{"n_layer": 10, "n_kv_head": 2, "attn_scale": 0.177, "init_std_o": 0.0, "beta2": 0.99, "decay_shape": "linear", "final_lr_fraction": 0.0, "batch_tokens": [16384, 32768, 49152]}
Each number is 50 + 12 x the weight over its row's rms, rounded and kept within 0 to 99. Layers, rows and columns count from 0. The size before them is the row's rms in percent of the matrix's.

# layer 6 attention query, 64x96, rms 0.196, rows 0-28, columns 0-47
034:58 43 41 60 50 64 64 46 44 52 49 49 39 56 42 31 61 51 48 34 41 38 25 41 35 53 47 40 34 23 74 24 51 61 51 47 33 51 43 38 41 50 46 45 64 35 55 45
025:56 65 73 46 40 64 54 50 66 77 40 66 55 46 68 46 65 56 68 58 61 67 64 46 47 56 42 62 60 66 47 46 57 49 48 27 38 65 56 48 53 69 51 66 53 55 53 50
047:29 42 56 20 35 38 42 41 52 44 31 31 57 43 43 54 37 32 49 48 57 57 70 28 49 42 39 37 68 58 15 72 42 23 46 43 51 53 46 58 57 59 54 53 44 56 43 36
025:40 30 22 49 50 69 45 63 46 65 62 41 61 51 68 48 18 45 31 69 40 55 71 66 36 48 36 50 43 44 56 30 56 55 53 43 32 51 44 59 63 47 43 47 28 44 53 46
049:51 57 55 45 52 54 55 63 54 56 53 57 56 47 72 64 45 58 66 63 61 68 64 53 59 56 47 63 60 57 47 67 59 33 74 56 56 73 53 68 61 62 48 51 53 46 45 39
072:65 52 34 71 46 43 48 52 39 51 82 66 39 50 57 53 51 54 45 27 47 46 37 56 30 45 51 45 49 25 67 26 58 59 79 62 38 43 42 57 61 50 43 26 48 36 57 34
073:54 55 67 39 58 68 55 49 60 62 27 40 51 54 60 63 58 49 63 63 61 62 57 51 75 52 48 57 69 72 45 67 47 54 57 45 56 65 62 58 58 52 61 58 52 70 50 70
071:60 47 43 57 39 42 47 58 38 52 72 68 44 51 82 55 43 51 45 31 53 56 44 52 44 46 39 51 39 33 65 47 62 51 91 56 43 56 41 59 68 58 29 36 62 28 53 35
058:47 61 48 39 25 44 48 29 43 59 27 51 44 39 43 48 43 50 54 40 56 56 45 45 47 46 51 34 40 59 32 54 32 44 51 27 51 41 47 44 36 33 45 40 26 51 27 66
061:53 40 57 46 64 46 37 54 36 54 68 51 47 48 71 52 32 66 48 49 37 62 34 66 35 45 36 42 49 27 62 44 67 58 74 54 40 42 26 53 52 59 31 39 65 37 56 36
117:41 50 24 46 22 67 54 66 59 49 51 59 25 47 50 55 55 29 40 42 49 44 61 47 37 60 43 54 47 52 42 36 31 41 52 56 47 69 58 50 66 44 57 47 38 49 55 36
083:46 67 40 49 20 59 60 40 69 57 46 65 52 50 38 51 61 32 69 40 66 48 75 46 62 61 61 58 51 63 41 50 28 38 31 52 53 60 69 62 56 34 56 56 25 59 48 61
124:43 46 48 48 59 49 41 54 33 37 58 43 21 57 61 34 62 63 20 63 48 51 41 51 42 58 35 58 44 63 42 70 43 47 70 55 72 51 58 49 62 49 55 53 39 50 40 57
130:60 49 53 45 60 64 51 53 52 37 36 58 37 62 56 59 52 47 17 66 36 37 33 56 37 58 64 39 47 47 44 17 44 49 53 65 36 51 55 28 57 58 55 45 47 74 54 54
137:62 53 27 46 65 28 54 56 30 71 30 54 83 41 41 64 56 42 36 59 57 42 55 41 46 44 37 41 63 68 59 39 41 73 62 33 49 35 41 57 72 65 35 43 68 51 48 64
121:35 58 31 53 39 42 36 66 40 37 51 46 51 23 48 62 60 74 33 40 44 66 63 69 50 47 28 52 45 59 61 61 55 42 35 62 69 54 33 50 34 44 65 46 47 41 44 47
132:64 73 66 37 68 51 52 59 52 37 51 39 85 41 33 63 46 46 46 45 58 59 33 52 52 50 35 43 52 44 38 66 50 35 37 37 38 52 49 62 74 53 57 46 36 47 49 39
137:38 19 52 37 39 69 48 36 38 45 57 57 58 54 45 48 34 66 45 51 61 66 33 37 67 62 44 36 65 36 54 74 45 65 54 63 25 46 64 54 35 49 54 62 58 51 46 47
132:54 73 50 27 50 47 44 50 40 56 42 69 37 63 57 49 59 45 28 43 49 41 55 57 46 56 70 81 52 53 66 45 32 64 43 44 49 42 67 42 50 39 53 65 81 42 34 49
130:33 54 50 51 37 57 38 48 35 59 68 56 53 45 70 52 45 60 57 50 68 52 39 35 50 44 52 61 44 28 54 47 61 26 32 43 54 67 59 36 39 65 65 36 56 68 57 84
125:47 50 30 35 50 47 67 38 47 37 74 64 51 61 65 40 41 54 62 66 50 46 40 57 31 37 46 68 32 67 36 41 43 52 44 46 59 45 72 58 39 25 40 64 29 52 48 35
121:47 49 60 46 44 70 56 45 69 36 51 65 48 46 28 26 54 41 40 46 44 21 52 46 45 30 51 46 60 48 43 48 53 38 67 38 34 51 28 81 24 51 61 44 54 41 50 61
124:61 50 40 56 62 76 32 53 44 55 51 48 51 41 58 47 55 55 63 51 36 32 73 66 61 53 68 24 55 66 48 36 55 21 40 44 37 60 51 56 53 49 46 47 44 32 60 59
132:48 62 39 44 53 58 48 40 69 59 60 57 62 52 62 71 60 47 42 52 63 50 52 55 56 59 75 48 71 53 42 52 68 69 37 57 77 42 49 32 32 57 38 43 42 48 59 59
129:46 47 42 46 79 55 47 67 37 54 42 52 61 55 52 40 50 20 43 56 39 78 75 62 39 61 51 47 41 45 45 51 61 55 55 49 78 55 67 59 49 55 58 43 62 55 54 38
119:53 55 45 52 54 51 65 56 46 38 69 46 49 28 71 51 58 50 58 36 25 69 32 51 42 61 44 53 45 61 29 76 49 51 61 52 57 54 37 47 49 36 39 63 65 59 39 46
128:99 50 44 53 52 71 34 46 47 42 66 58 39 47 67 52 70 40 42 56 55 55 69 43 68 49 46 58 38 37 59 58 48 54 43 66 54 38 49 50 66 42 51 62 68 65 44 65
128:22 55 54 62 40 62 45 43 40 61 53 44 56 31 54 17 46 63 28 50 45 51 56 51 54 29 65 43 43 50 44 27 51 55 59 64 30 52 46 51 36 41 54 51 56 55 50 33
126:52 48 45 49 53 57 41 34 56 40 46 19 33 30 60 55 41 29 57 48 53 59 47 24 60 54 57 36 47 55 34 46 39 49 48 48 61 59 33 60 39 34 42 62 51 33 85 50